config.yaml
n_layer: 13
d_model: 320
n_head: 5
n_kv_head: 5
head_dim: 64
d_mlp: 640
vocab_size: 22208
activation: "tanh_gelu"
norm: "layernorm"
norm_place: "pre"
norm_eps: 1e-06
positions: "learned"
qk_norm: false
attn_scale: 0.125
bias: "all"
tie_embeddings: true
parallel_block: false
init: "normal"
init_std_qkv: 0.0161
init_std_o: 0.00316
init_std_up: 0.0161
init_std_down: 0.00224
optimizer: "laprop"
lr: 0.00118
beta1: 0.95
beta2: 0.95
weight_decay: 0.082
lr_head: 0.00387
warmup_steps: 529
schedule: "wsd"
decay_fraction: 0.603
decay_shape: "sqrt"
final_lr_fraction: 0.0
batch_tokens: [32768, 65536]
seq_len: 1024
doc_mask: true
train_tokens: 325200000
steps: 6958
dataset: "wikipedia_en"
Each number is 128 + 32 x the weight over its row's rms, rounded and kept within 0 to 255. Layers, rows and columns count from 0. Numbers have three digits each. The size before them is the row's rms in percent of the matrix's.

# layer 5 attention output, 320x320, rms 0.0488, rows 22-235, columns 256-319
086:135166120143123161069085160144110131126114127133122066123146124106154127163150128126138107116157156122112108106119130180121153067137139077083122127151120087173072185090186150152148129117119130
098:093144111108194189096080107081132152147121098097082123104180108098130143171106133171107116115121152125126097179155118125146089141116142090152138057081071082068156098105079106112111082142140053
095:106117112113116043198151126171148165127160068180134133186129148133128155161113113207116100126165154131132158180056150107125094094126154151188145107156104217073145134202076071142130189121112145
112:125204081101150164130083129125136135122078094118130134096162095160120131100129148157127184133135085111128165075158122102164125189126131099114107155091094105105147118083127133125107115131082159
075:100088139148091058119163106102121199101142144113151137155131142080147120188126088161127068152159221143068114210087127077104125101093134161190175096134129098094111069203125084180086170083126087
092:122147109093144123170121122107158152137083084083112123110111128154090135188078154154159106115085069046075138098106129045142108193104132117135096057131091131100141105129081150116151211160067147
092:132165131135125111121125130183106117123099070139115104144119111098133113093137139127134150127151124146125151125144110147121135118119131127115128117117120148153101184143094136128148071140129135
087:125159072056153198085074145162184150121136125124151181126172152140119173085131126143149108126144136164114088128187136128172120103129131046071101092092124093043133084151074152172104090117135116
093:137109163167139138058157145114104091139166169133120132113151113089170125107165114063084149112134192171139099157174076216090149094150084140108140177132173056155094103117199120144127060126194103
104:123193161143142136106124142086113128142077053120103110091114103112108089155083117149165148160103093054102146092140103083104177184137134095145132087152121129117122084136083135088143158132130121
097:153068191169121062144205128099125100145175202151126157132108129129148110128147118073088129118085150123136132170118114163101131153151089224119136198177178141175136080137203121137141147120164122
107:116154087087106129171133108183146150087106110116166119179113092164127171125144148098185128120139075093106184079090140073170097126094171115132119124114103162110137129167130164126152166132065177
091:144188066082159158115071128134166109148110080140159164140227047149126144083153146120110200119100113166149208098135104068175114144131138064123093166057098140128148132092146117146133085143092156
090:151058135134068046204194112150137137102165211108173146172060128155124148125132125049159061109120099134070147125099121114112100102102103207086134154131190182156131115198170153112154184112125164
108:147076200213083076138208122081080109118147220110148118141059174070159063117182109053143126126124197194115141164155102142071157110106069233115166206188202116211095136127206131161132086097171132
087:144153163147145130081112151134110098122145148118130125126141097082154146138146117089153074132107171128057084125165098188102162088139101102081146119127152083131089111117171153133146096116173115
098:121171118083146145140118118116155146123141099106143168147131062181112180153108133160137110133139102064060128128101110071142099145116157116182124131061096157069171068175107123078131195132096127
095:119185098114147119100071111124132148126115071111121147118182087176143176115144127173077129132138091090137130123120147173150124120125169061147127083079081130085144144115108109080105118122118129
088:136115147158099088134144135124106111133130151110112107120089124131146142139123117106110140133146124099107109112114122190097138106145109146083142124156161137155098147134155124105123179125136125
083:115112105126120120142148117154139146128166118175151165130156173126137081079133104171118141139123151190178125174159146158122138143124120142120149160166157161107160139179086080143108092112163119
085:138082104104120119162124110110136123148129132118104167113089158153106163124071121163092105149103105107167091146118181120141100175146129122151121091123104135096171130114122092076112194139120113
085:126098084090149178090076122144145120115148159138126122120148183137159135095156140128085182099146122185217103140120177164145102103130142098115113119133115120107123155066121100159102122128141113
103:121192102092173117105088118117154145144132062113137200123206078136122163114109124195105102138129156132071122164166077077141123135120133086184128097022081125052169084165110091115103098124111114
103:116124165174140079135170136108087107146144091158106169118137099131141148135121097180045124170122163112088119168112099180082151156141113147125163145153135147103157099144131094080107138119172107
091:113157154145142182115147123118122134114057107126139085126144148072123101128137146146141215143164133131140164092132121101127158145122158134125124157146116107134107108081160150170118122138093138
087:144106162136119093158151148106143141140139154117130124133076142132107104147107124143172083139116141125058101121130114115125150138136114139123113135156147143133125091157141145126148146125138135
091:133099126133120102117153119138122113128162161167163204135167172117152146062152109125089126135176157155134100167176132182103133127125103133092153128115177148088105133162159090135126136099152125
103:136190111107168159074087134098151138128097126055136168094181053143108177106119156116139078138121127112031116106209072109148159151123101058098113112039091073075136094121181155112136100141104119
087:104160097103171169127077108134120129136067067128136150112135078180132148087130132146140167162100060103151159083135154123166128169127166080104128142119118141108177113065112121072104160149094121
118:121139183193081094151179128097073145119063152114102002110041209052109036167116129128181155158150127143136144104111135098080180124106121206147145099209152107202069189100121135139122116120097133
093:145149159146134162131101148134127094138100088130089060087128184102106064140113138160139138127129116158158134115119139127115161136146128122112112114184141129150103180076076139147127091152133122
096:123126085123125126119122100154120112116112120148169138163143150134167129043178111107114139121133126179209147121141167153156116112125150117087133163142172122110125155085150115121093109104119110
099:136065124128130076154142119127125103147165179138126167138130123175151120083170119081098118097061160197191142173147125135152108113146096170116130197170173170171167126112132097115116080125167108
087:110160143129138103175155123100132123120110136100140151129096117168136123132115143132109144119137098141092128130118114095139109167110138158141127156148138139112142103119132139090119168128088134
101:121141134107111146162105135125137159102114162080131094150045130126094151169095159121215059121172096081053103107142106085144103124089142124162105065080106137130128124157074199080176123140080127
102:115135109119106142139142098139108146094083076147148105138105116160147127102149110142155185180131091115155178082102162114136146162113165138123148156154134170112141125136107108090096162111099145
081:132110131127148083171134140136136094184163119161104222111155120177113153081113131153039145114053108150199120156125090158157114163158105142149117164129126184109202161107122078092115120148136115
092:110204071075153176114055131163167125140123088134136186156195108124141183102144168114074095081175138195134102149138131141164082057128152018105098047073076118109115202142087171162142048147123095
087:131061155118068078179194114102138134101182172138161125165056168151128103168130122097167141122118113117151146166051145083109108101111132217200133149181157167155116108162101124162131211112125155
104:162089162158124187103161131073108089149138211115135130088143167088139055063163117014116181116063158196166145121201116099117169198141060169057122201192217063212117075051187141173112103124160111
096:103134103101151195138108117137137129109138135122144164142126151140155156090161144098124107118135126160130126149174122162167082111100144122071134165118142128098132110101128151123115053121137110
094:109179127167130118144121135137079148118081066137101064135090129078131120177132111205133096151164175121096131134107118135114153096118179126180153135140104165141132177104123101105127108126106107
403:195128156122161119152129186118178073194148138100077124084108122148057134160073177134124118067092107112114097134135090146135099136192095141127053138146109148131164131114137147107181136197127124
106:121104115153108129149115097100101110130156141108123159111093058205161122103137116074084093123061094128152130150147147155110118154135105107079149135128156173166192127101097124051126183113172086
082:133103092133108197115132136160113125126135162175125128124142188140144117082164111103113198148138108155235156092142170186137147128153146119097132169148130126144105174086143130157106077117148148
091:120089147174078147097184121110082148112117139148151115116099155133146103140118075116142176178138140104147113114076175129078170156132133161108161145187159109140116086142143117137077242083144116
094:136112156132149149100113125127110109121121181104103066113111127100130096106153155074171153108135101123144119098186123176139134134123110144109131148116142110188097192071190170099158033145138120
089:121144130163133176052093150103103121152129134133101141093176145112147114129127086134079129129132191153107107148173123149086176127155082092091139125125148086131110129114118100161109093111191072
102:118125061051136149161082113158173137123155108138176226139135050235110217063104151122157166124146038107149136100126166110174068172128151076138108109043078191066184107177096135063136170138099158
083:137207151199141136095116152101078108156093040151076123074138117113127072146099099218110115174098147099096142119153100143074197156149112100133151126131124131116126119129072092097118111137164102
095:112169132159147139102124121102107131144118093140100110110147079136141109126137122162104156149109141110132155133144092143119147134132141127147137184134123121144156126067147106081125094128141100
090:138129166155117125154175139094106115136110146105133148121088119130095097123114140124155137155085108105089151115145078084111159166111103177112127150150151133133147047138135153098140136138117136
078:139152126118100187118130121111132145108129158096141076138108133107123132165143134081167106127145141134098124112127133084125134105124128112103130108129141085134113093126158167185134154113116126
088:125097150149119104146120137133099115135132115138080110114109184111132123172110112139107041121107130092108078155118151159086143112129118115099134062146130140138111147141082123149134147130161107
088:112178147147137124171110124177106134142129077147082078142119157089118083133125145164134063101137117167170135162129158127132128060114148101149137074156117176163122206094082140132144054139127087
089:097167113123128144123090116096125163128055116087139043153154137095163120163157146154143170128201164194080143130078142076155130091095162114178136134096086112161074207119168120168108116123044122
080:142121117114125175175105130155125130126119105160125077145120144157124111116134142095149158124081081150202172107089156118159112135134160111133119162167145182177125171064107148114151109140099145
082:114212127149135178100114116080101147129024108079113046109115112081127090168128126145187157166138132102056156092143105049119168146111143099117129109121110081153087122101136127149115132134086127
103:106158091086140218127089127099142165098071150069149119135098135130120172147125161092191150136166105099080118067154123084177118125096170086103104104101064092085100085124141190164125136136055130
079:101126152151117089168156114157104147116135122142104085149063151100118120169117126169129080136169135124132130158068131149107113049115151152172150094151122158140135190145101126114128127128123122
097:114173128127146147121101130069119141133068059089117113098136121113099091152092127154154125163113104117092163112113111037119168191103129108142123055111101109093139093116069121112125135147099109
104:134160141156098135129121130156100122129099123125098050126076119103118092133125127141170097128145143127124147109145129113099151109135124118137134120124120153185120186118084141114143085125137116
109:128121126074131109185152122152168138110166141143147161173090092146116193157128154140170109104145090042078138132088109121141071119108153156200109122086090189089143071203120155091164143141105175
104:119107150162120127079133127124092114149142103143093120109149137085148117131125107091114075126080181150148097164154133185091142127141102108099154096141142109171102146125119129153127088118191080
102:127144105099158216078080136147151118146104080144112087098155163111109103093105135126148183127121071118195133081152164124150128180161140085088108113132125097122104160088124130156140124150136138
092:147072169185102103123175137113081090131169216147134151137130112124154104135158093073091142125095152101119115131137106161072145152139073182102170184127173105198121111130208113127134128104198136
087:137116165179108116138169128095092099135088154119104108093103151141153072124133116115085161139080136163165153121111123120090161161141108183076138180220166124160141108088150099141098192122143120
093:145094131142122121112141122098115110139108128117146139102104086147124107101116111081124184151079124129159168080109141086131163161160115140124125179158164135181121107102171114118125188128122150
088:118010127161101070139163085103091114138124199136119132112130153149152108093155112084059215136100113195255167122100159133141116168147103187117147198158157151173126170067174062106074113115149118
094:132149138111135161136121140174156147132152078160116109146139203095133109138122128159143074101148162174136116165129146150127121064118155098140123111152126145107095162135071146197153104127148111
096:148042129152125133101172109098111091127171195157148190117145130151158122079150098070071191136102132145169140128126149178112122171158098184071156213134186127126152082121198086109091168104166140
095:099115117089128154138100121122146171111118086112122095157110144112108132179112152145182089117109094081098129127088145056153106113082162117172115046132069132128101146152044165121147106138102123
082:099121106091141112166103108180158153098125114132143110166123153145124159164131147189131151127190091115140127124101159139164097080117184119162114129146085163097125169126128133145127119127095167
094:127130122148097098128161118126087138119153107179152142151137098123156143123148082124089113168110155122142162146083158146099150121127142142140172152146149119117139119153147083104101150094145117
110:106138152138112126159119114151101161111074084122092052120052154103102105180089134174183142158152087029091113077086137122107150146116164136144138080149096156132111150140085160107133169125101149
113:114102140121090115193146115132132144085110181091156079175055168110135111133156165048182091099127112169109157114102126077147104095077139184111121132164169160198089157121125189142157103122089153
094:128152126140136179089113144110139143129102117106117109094134217089098105152107119148160111140156151137107083128145136113111157120133132101109121068130132056090087127147098128199118138132135119
079:132162150155106158062136115183108123121105064157128102114110107128141123073122105145169236165181101109196172065144128155110150129148137120111136157123116137157099148140121113100116137112137160
069:147131125126136146106122139172140091140139130165142156114140112151126146076122121106148177110132120113153114095165133172129134139161117111112105183095136143128123099120205129133144144129122163
102:127183138130126171135086149129118129135071070113083020093113173107098076162083143187159174137127086089137152087095145112114156145148143105138109063145109139146114183094060148130146155152096132
114:112118100126153140086085125154120121148150071196102130122214143126147102112139101190047127117122158156217133166115186168132120119145129077138133107139119122129131180099072060141108081128170104
098:159081127125114087161151116104142104133186216115157171145125052161144139097155124039119152094092118161140162135130113069130099169140083158138120179085171151171158097127168112106138141123131146
117:118123110136124094129121119134114134118115114140139157121129092150132139106127112144128103171115120118099138110127132139123145144121124111115144144119129152124153131139137127080122111108134138
088:106132138116116079167138123151153128121135142133143115168115105123111131151120164099155135104141105123136144131088124106144100084113158140150104118140121166156103171135130141116161107151097134
111:130115096089135138157133111149163123124136146118160173149146082169119182099141162101122150117126089141136166104132127130169088131110128125114107167079117129098147106138144151113138111136108154
096:141106142106113054152154141116156140110164188102157180178106107127122198200126145105148066113161148085033094165092092093116095078117130153151119079097109136106110095217142141166161158129117167
089:150124154168094114093163147103121100146203175116116137125142109095132114157124109079106070094091197152084088192173087152074142085149063153089137122124150096165117114173133127163149101126216087
077:133130121100145131160122118154147136125128101119127123138100093185113153116116136111186065118063103072122142098132131108158099146106141116168102171136110175158179098126121170070161123138125129
246:079109139115201102167088118071144127186091151049070127089132142121125121155104169150079088083073139135106070193150105141185067142109109132139118119146115127113172152058158099079123112179088039
103:132072152163111136093143138073106107148144180117126147093159159119153115111128102081064166132081158153165101156140142164094154177151076131079143131171155078118125098111150112143101157122184083
084:145087125105152110165128139191167103147162190132140151145133137138124148065145160112093126070139140238191114159152148154160086054132118151126098186133162175144136168086156120131124066148112119
109:129154112116119130114101139176146127128175154128136140143187050120141166139145137109116096091130149112090137136130105156128111093127107074124120116083102109135125130172170139136164103131138137
089:132111148170088108115164114090092116115117177110164094136101124099152082110157112038159145149123148160130161115108129082109156130114112167111145150135206095226070111113183134136113138103121123
078:165093164122068111169191133126119095092147203114190179140028120168120150094117132054173147141137079083092114079119121097101115175127098208086144164132177138146142051160180169108139235100113186
116:120130124105130097160130123155142152119106095136123079155118148113116120158128150182164106129153121128128145121074120096141104084116174151188118110118106166143117181126090138133137110132100147
107:128114085080121056218140118147176132114129154128164129188135066170141170116157166123106126084139094186132201117075125058187056085109158159205094159086107195151141175147145132122151092146070171
088:128125169149128123126145132097114135132126133089106127100067180088102094144086114185153065157161163100068052185172113108098152124127114147164147046102133101094120116146091125119119118112134087
100:126107114136111162107126111105108131101132169124155170125127125159155125086160110081134144160134129146130146105144137133123141142115122121088157161095179127119137074119141126110104122099144141
075:128151118118158174079118139128157114142147149120145187121185050153134181143141150092109174112136119068078138101126085143135122134150146099097103183079119103113138065107204146117128181140154167
096:110111092080130132126098143114157170114115148102138150155135119152119169137143145128139120129150145150129125129112119104176107097103151101146105120113101131111114133132108124148126134131102127
099:133166144160138217077090164137084113147074079134060033060107225062113047147106119177169116152115117132190094086156158146106191133154137089083130051202133056138098174053074149153120103135143097
088:110077096104111122135136100132136126112154172116161137143166111163159167103163125104076143111142132151154137156104133143144094116110130134119130146096128136117142146141134116119104163114134124
085:118157136128165163113118114088119148127099102091112164113137122117117135123127126154150074151090142112065113152171116105136134157096128109139147106105107092109155093133125127107124090116113096
092:149105149174113115155165112085084104136087192094135106094077167104154090078161113097087194147124146205180145145147133131125150167141106211114146178183180129148128127062181074120070153119092095
097:130152176131153141138135152133145104140113111104098120129054127131085129153088166126174141117113090095088119110133096124128128122132132166136101136158115159107126109137128180110169134170112150
098:126170107097159121145109119150155136130114050130138141143163119130118150125131151186118132139156123133116155133103121124155117111124169080147112117121090157087142147130105131140133118143095144
093:112074118121139104107132109143122148108153151139119127138140155124152143135169113166112097143166172137142112170128139169139107087107138151155155149099116150138125137148130110137096072102158114
085:143140135144113119116119140102115110112124144107132117113099054165118153181111135130139144152161071020076141085086103133100137133151130118129135112082102133135123141147140143081145187128134157
085:121091123094093087209172118116148154125110124102129108157033134168093151168095158109212124123119055078109128101049153028143087145096154184189105085130106189118135089165081160100155219144063153
100:132112109117144152106106136169156127148171063201109143104181156146125131125100096180092123126116129110188102147123174175117132151169124077109121098138119150092153139139050080133115161130174116
099:146146151130134127135121131147124100126152119109116113144089099124128145115127146108146077103119137130102120132140117163119109087130121133135126137117150156149121151130126171101158064130153112
089:088239092079146110150101115132150185096046059070156098166135069114099154145128167150194078157168120138000165113111084040180117113064183102174108094061083122093110128167134159115138112145015145
106:124166096078178140108088146143182142132096111100140133133183096131107159146129171145164144117151113104080123102116098135182119098113170084135089149118088096093121126119168157145155117160090139
083:163093156183112144116165148141105094153127154142112085102118151098136099145134102104127191112129145098156113115122140152074162146170104177092128177152169122171119110115164103167125196131163137
111:106158080089134152104086124166158173114131093126141113165190133094142175167150131166156106104172190134092097158102136135155101051106176055166119082082080094105101138176127145194129110120120126
077:148069121144115150086152147141121132149166134149117156105154223088127091119093093095115095116074150152200081162173163122086159171143088126087134057170154075129109120163078103181116119113218101
100:135073160129143083183172116055143130143157159105129170137100123146122125171122129112101102125079139102075119168082093086124110167126123195173124149147147159129168057131140117109130177134138116
111:143159111106146144109066157178153124131191142149118122137179164103146149148150131140105040078152196173137063190147118176128104021142121063128117074115115101099117171149089119199135084128167104
104:143167164146158183090094158099107110157126129102068082088096119090114098163090127136154103120114139090102091146166109124099147122156106111141123048095119099159121147100069130108153079154155082
178:168165092102060165108149142206143135067164102202197128172141110160126149091155111104182152158188094129150194050101156095100169096133150108106120130100130143125096122182100171179146138085141228
090:131064125124097110160164121171130130111156195145137110140113176132140147113151127089116146105161131160195102143121149199120117088139118163090134146157163130152118170131162119146129116115147125
074:143097148145095113157167142169121117130169169171137108138079179125131071078132118105150175119149104175211145127129166145116120124159115172114121144171176176177115168144111140171137132119158154
100:118191131155128155136118121108094123114028117098124063113118098118137078092156140103156185153138098151153213058158113088122171174112133125082135170154125120183099159080133154102128087130089140
094:078215132113158182104085106086101142120060083083116104125138081094160132124155145134150159151148141136061126124134074101131139134093161103151150114081103124155100129079140156114129083135094101
092:129070118115111128107142110128122130106215190150159215137102173171157160084151087085114083140122150117147064163180152163114121123144109135100153133120151122080143047161132111150095156083186123
097:140124147099123100162151148147164140130162090141110138134094131162079145177068148154176107119106086059127114135105119114126112139132130137143106085138111181102152118177047144101160179139143141
097:142079151156068098122173123171105132132155094202139090145116171104134078137131063129159097155084166138178131147099179118090159122149130148161155150171185146163127126162124099166119165096171132
101:130197129140142128087106129122116110129083099096138074122167070103154122118171142096150142112124134141085161091148096107133145107107133100146127172088137062186091160089165158136137074128111122
103:137056176133127071147188125103147135134203159150132187143130112139131162174122108152096102107103155069088096186082099131101091128146111184176133129147132159111164052190146098137142183120175144
112:149134159172117155081149139116110084151115123151131142094153092124126083088128098096112209145107130133147163095160119114094187198171081132089134179129168108174114107109164106129124113130151131
108:118151153113163072203155119108140145120106092108121112136066088166102157138109167181160118141118082057087149119089084106159087177109163199245118156103082197118181119113130150036145128150068153
079:088171078096145105155074096134139150122073075111137107152173066145150138128163148162079126128142117206157175124105127087190095131102152082140132125103046166128138207103126107120118078132059114
140:158145106128121117128136129141130138124135086163142146130146107172113136105121107158125133154132096100135158096119161116114154165144143104131123122108126138089146103152107111111117151121121145
106:117125134109140096192166123122144131124119129112151133150133095147125135106155172113106162114117105192158175140119105098170089145105147182164125172150112167128164133097158141112138113144081142
098:128136117147115134112112144198114122138127097180092087119174217087136089128132113178104108114146153180191107133131169188108154082147126099104131110153143101141096217121093111187127082118166121
087:155153103105156203091074153153168085141142127146123127088147073196114124094126150095152178115121070088137161038157138124146140148172108077054071192087159136185141103074114184133146143156154179
095:122143100090139118126118120157153135122149073182148173134152072208110178124097111189131153148134073059157156096106153120158099163143171096189121134099078171055157124173091103091121175122111192
098:141094097116117128079085114141117137116159145122138146145146123115142158115128097104132074127143158120119093145155149154123127090139118061115148053062115102116104129175107121159125107110161104
114:115143060043144123183072112210175153106117041166144140158165155191115153100140157200124135128141071154175170102084157115206084092116187090140103129113076211083164196121048124115124091136074179
098:137123128159148187075100145117111103164124155142093132080185192092137086086143122119081154113100163188190105141203135176126159129159082090046127137149164057145109156070118108183095050139171093
101:122141107113145083159120117129131152131125132125147138158134093119134155130136142146137116128166140131086132148110106100147109107119163117177132136080100156118153124145133110107127099128094123
087:098171099130122223090080137165118123130070105124092039092152219089129068112120139136156153127129094179197136090163172131133152103134133061070127056159107086146071209068079143199122078130117106
068:107146102160179184083062107104082096156065116129098115096132108100135101086138115121143179139089113128179149078196139164152162184132132057090151159106120090148120167044154130074111034155123076
092:138113171145114066138167126070116130124110165084134107142092078093127133176117145066145104121100141103064154142098092056119117125107101189173119100138125091132093089147158163101149134133113125
083:146079139146093118124151136186119110122175147160133147131087161131130132104109097097129064129113145137142093135146175189105142123144095116088146129175181124132112124183128138147132139106176127
091:122142082106152217066074131106147131119105149101157111111166169136147144118157140114102217114160105162183124089156152159162108138143134084098114133128092070085100131083139116159084109126113135
087:146106113131128159059116127136142141127170162131142164127186160102142130131142087130081103131158238158091081186171130177115133089148107098090135128110146061084110079170145105218090136104177093
075:125087161181112123168198128094075131143106111140116125112115182076115075136112089149110116186077145111119127160130136125092166180134108183128166094186164123137140110132108096097113144111153088
092:136102127113157147132122122115129105135135179103122143116081079160131136072141143079125137109093098142153127120203130136156108173122120146124129187096145126139174109054203148069139064139133123
082:149059123078113124124163132177195130113220179153181249154147097205097200091101125091144112116133097086093102115130149144123105164135099131100111151071143144073150041214164142150148197110145178
099:148060130123131128116125142137142141150180133154096114119143182102138106169094106173104130098137167117163065184109150146105108110155115137170126083130115135132139127130097085151125150123174116
080:137172135147134159082114124097105100128073092115138103095145100132123129117139128140119230160155109107126160082127112124121159169142134114103130158123128091117112122085166117115109173125097137
098:116160075088151154098077125160156174132136046159122129133195156130132153151102103226092095130159173118128088174113174140146109103136164060158125082126067133061137135161066102161097155114152098
117:109138121113147145114092146100149116154116146099118123114160120123138117142145148096109135103108159198129122152148096103161117090137109103104112128134118105140131160100132128149131080155126103
092:131112181156127060145188134090126112137155163097125160133093101129126150169121122112097083129091181143059097151106070148101128137124101194166140172161134129094153070156189123102139174132149108
076:116188119161140174057094115123092121127100075162131125109218138089158108115157095164063192167166170141168136152093153167104171117132139073100160112145115082110094136110131081180086132116151108
082:122187150099136132163112125172138113099110086117123096145087135135102117132116157131204091120156103121087145103133099108136120095116148126147115125133137186120124126151086177140178108152114153
088:112145081069127080174100110173169142115138066124159194171144057184129218112108144162107073112130109115103137130080148079164080097113157079146105090073078197065157121217070129103136173140105139
100:144119152146126148152133137137118093126126173102127142114080127130134119117133141081128117112133108120099110126160115168120125156142095131069126150145153149163139126127162170105146126135120117
091:111119105112138149106123124104124149118124151106134162128148138124145153118133127112122131131140135105111098129171143150143125154120134109109133105097130078089117103134137134119107146121125108
096:170112141140140138090133146126133083151153131144132146098123133154123100072124129092131183123110119155191135109161131166137138149165099130109113159137179121138128117084150123112131131134153139
100:129085127126095090147162112162138153111140098187162156150108133181118130146106106148155195153160084058159158114058170095115117162136158157166131140149112196133119124189093111125119212112124184
091:117127160138125105126125146093130149113127202064118057138152134061138094211137157102148074098144145122044105146127082124125117103095098133147127077118122052168079132143156171167163082124119110
108:133112111137166130048108132108120127127139136155145198129210086124149149091171100105079164146132182135147135137156121158132149133137128105130133180091128068126123079124200099148097096118164131
100:157085139142129111132127152152127098144175154160126150117135141139136127123125124119105159106138117118168105121131133165108130131167112136116122134127154143124125143118123126139140138131168152
088:121149077062169186105055127136178145117140125093140189116147113174137192145120148181138120128145110107103063118151121122187086136129152067142123095059059092039179090130099130138100149129114129
084:133138152159151138124122125113114080153134126127117116101144119136131115091149139120103185135098110131155142094153103180128145155149106143113134202144145122158140125064165120098125100145140141
088:132146145156080113169167116123100132107090119082132069135021155114121080133104129118199125154141117147096152090139132065096147145100128173121144111165146157164109156150097170112131136120093148
096:162079122119130158085134135147140086120179159158161209138158129141139163081154126032097179110123121138210122135143147178129130121165105115079109128111150092114103103150140113174118127140177127
085:109146142131157184119108106099129132145074086118110100089164137152124093109122123176136159149101128175124153105141102077144144181121128125114136176140139128111158114057139111136096143132087135
109:102134133158088096186142123158107150119066113135118054139101182085122072147137140163113164140134118191169176107066146112125126096103142161146127113191123156193095244101120119165119139129082160
096:143127162144104110143150123116106109133142133129131100134073100138127142160107109120136112141114134093105125131099110121088133129146130156180143159132139157169137138136139135106140175124126145
096:144126133152135138101114137125115101143145112146093126108136118136125091102142114128107118130098160148140134141147119145112159133148101110098126165127157122156133121105127093130130121138167112
094:151117144129140136090126150127125130116183119135126162137115136098121159153101104142147057141143164067088072145140111177106128106133126116152145079093119115087114075179109149121148107116189130
096:127132134158103097126160126095122129128145156094126113115159123092141118172133116137101102114121192124066120165127095138101139119122104146139145133145133070115131119172146121152123146113160107
098:130198119074154165145072127100165147118093083057113091139089108136077137158090173124224067122140074074036136081148106047167122132103147085143094044074079137095122123143053184105170115163067130
098:165128175151107151098145163125118115124138213120117074108095184080114089168122132062151159116164133107145095090129138152099165106155110158069109117188152055172057154128185142219146159132137145
085:131174111090173128164085146139154139158091051101082139112107090174070176170081171221141133132145058055096124087126094101165100152150172088164098083083036177069185143124077141073137143164078152
085:115125101116126164122096122117126112120127148104120133109137171138152138101139142129085107124125127183171095131141155155131118115118112089074138074141134109119146182079089143128105081114150099
097:134179115123127105139113134160140141125130077148133104149134122112120120125129125179140114119142140173142135149126127125130128089123145112194123115108112140126125181136101108128121097126121121
095:127179143131117157109135131149116112116093079143133071125136101109131115161130137101147169130085109120166179102101121124118146095122149126137118117165125096161087159118097164123146110139124149
094:111151105062189124144095107127182137128116089112154205138160049207105183093136154147148145128115088075088170110141097125197086166120159098151112191064095161087184056131151144057140124146088164
092:129137164153117120117139130087106107119107165091119093129095115085143115128150145089146123116125142150093116131148098108111141116106104151145138132118139107168102158115161159119148084131110107
091:135146120094159066155123118127157123138182096114121211164150011194138202130139133140131008113076149091040116157120076135150094094123121105175132133041103171078190081167121129069175089133151114
097:123154144135184179075075157055124128166125113112059089077172125061121094194088130174118140110087158100106091153154085135112132155148105102170118072106086058126125122071092110126131083160162081
086:157100124139107162162153111146115119133133141177137147099090140185111092048123103137153224156130043099192167065163182143109147248155109154059139213135185186108176094123123107084112191119115177
090:123151138145146144068099144111124138133100115121088070141198135064151119156151116155108117108162168143100112167115126147103155069119128119125124088090114082152060169110111123164121046128153107
088:122133133123110093162129134132121128122137164112117105154077103143141139130161156089123092114128141182143130162111113136156099074115145162152128162165139164172136168116138160104148089134120117
083:153122109102143198073076146177159080149180137138108145102168164151137148098136135093116104070107137140204075146195180191140120111157090031036104099139124094119110154099110135183145122140177107
096:094128135148097063143144123137103167111131101148114082153108169079146090149129084183102040148162186170117129185090154101105128070110153148170162089166141157137115186148076088135108125111136100
098:135118161157112092108160132088118111117114198077145146136116106092140142115161139049130095117123166167057117131169078169118140105115081147062139145138156074154090105153208152139139083124131105
081:116079135151109065122175114152121132103135136197161142148165106144157149115156091133071196161158160147188167121058152166119144115123146159145140219150146155155113147136190094141100148102156165
096:150124111119131157107118136137134123162132116175132135114168118140119120106125108159094180123115140146200140122116167142136144138150116105121123170157145121122131141110135086127118135134143133
093:118142136153102152085127138121113155117116120114130108132119141094126145177107097126138095152149155094099109139114125131086158110125141091129140059113106075109084116171110142172117165114139118
103:119189124118177107076114140089159140149138101121132162131217097083121126149142125183093097125128221158074140191144064104148133103128131103179123125095117068084136079123143086148110063130153104
098:112131134115133134145100132167138133141144135139117099135124194104133089095117142113151081097115130197150098142174129138148115095111104105100121077167149148171107184118110156142145041132143111
133:099150122089150100181108104123139184106082081090110072165108143105124133181119154188176039124154129131068125162082127060170081075071187141215120071102076164121126179121067142113136078142052100
089:134122171175110082142176145163097103145187161167115153127098115140134123112129106141090092125112177131123109177166091182088136095157103163128151201156174170152161132160117107095122128119196117
072:127130161127160110130146134123147135149143129134101122132144165055103098138112142129132109104100134156148108164168109112146105130125112162146116058123136103139110137103131119163138069142126097
096:144116168155109075204194127089133105142100152066117122100058093175078118143082164104143175144085048082093170079104083053103135232135100207096113132174129173120182088128136142066148246154083162
083:142074143137114063160165128157139113109153150131143144121064137201122149116121135107163105130118090094143093117131131168130112147129110180083130197167164158114158094133185118078129174109119149
082:133180082103154161102078122161144108131099101137126171112176056156116177084120139160115176145157112096115157082161127157150125151134139084089116143037103133084151129114143115108121109132116165
090:160100192180108136093184146144094111119145154148114067127101176050138083156136115079175120121133144084125110115114121153064169108131108198119140120151176082202055123136160167188164144122161145
089:143070162153095076131181117125126116115181163167171147155118135143137084113129093104095171151117118180181172145104134095100136143140103190123138143178178149148116108175113084122106134104157154
102:126112121158125112150150100085098148115073115132123100106144163125120081127126096167090177191135117099158164113110139096114159195130133169121151170162142136099145132088148051123072187114100138
087:124071143146109134112140131117095128118134182140115139133118169122150148126138115092098120126122128117161088141111146148121123135119124150100144131150151102139102117109135143146118126117156104
080:134102156153122183127144132123116136120133191108119094121105168089120096161130141093191115107130113091118109112168124127099144161121123129115131097128141093140119119140122164161149129130152121
094:119130159122115127177147124120129164103118185093125099159065155079127115144116150104177108114165102160095105137135120111134107096082153162156134073115125128147104146152096183160140091114091114
093:139133100088149114112076140142161129135131130118133161128201108161119164144134129152096080117128138147107100136129111120161116093136121083149114136104104122093133141139130137139117101126137129
080:151093125110145102170121123110165101146171207100132181132187121155144127121158165040101114072088132168092128125151114101142111140126066137075110163130167122156153109102201123147158111143123133
104:163115101108145145057114141158174095137223177150141244123173032186147223132129122091104097087099130064096062118176113204139104120172093061080112158050117094096161056182205126123145159128196146
088:141105118136080142098133142161123138109128128169136107118100167132100124147102108127151102158133116081163083082101151144119168112146132101116125087164122092143097133172134153141130188105138167
114:139120179180116104144163132114109114132132157121111105110089099110116103169114120107134141138109133065094136115120096140079143141150126162132138168153143131159146095110172129102145165137154141
099:121092105139089157128133111119113131114109154100128101120096190140150075075144120066142121139107131184152159110157163104121146143102091136072134132154165122190114185108115148142123102112132118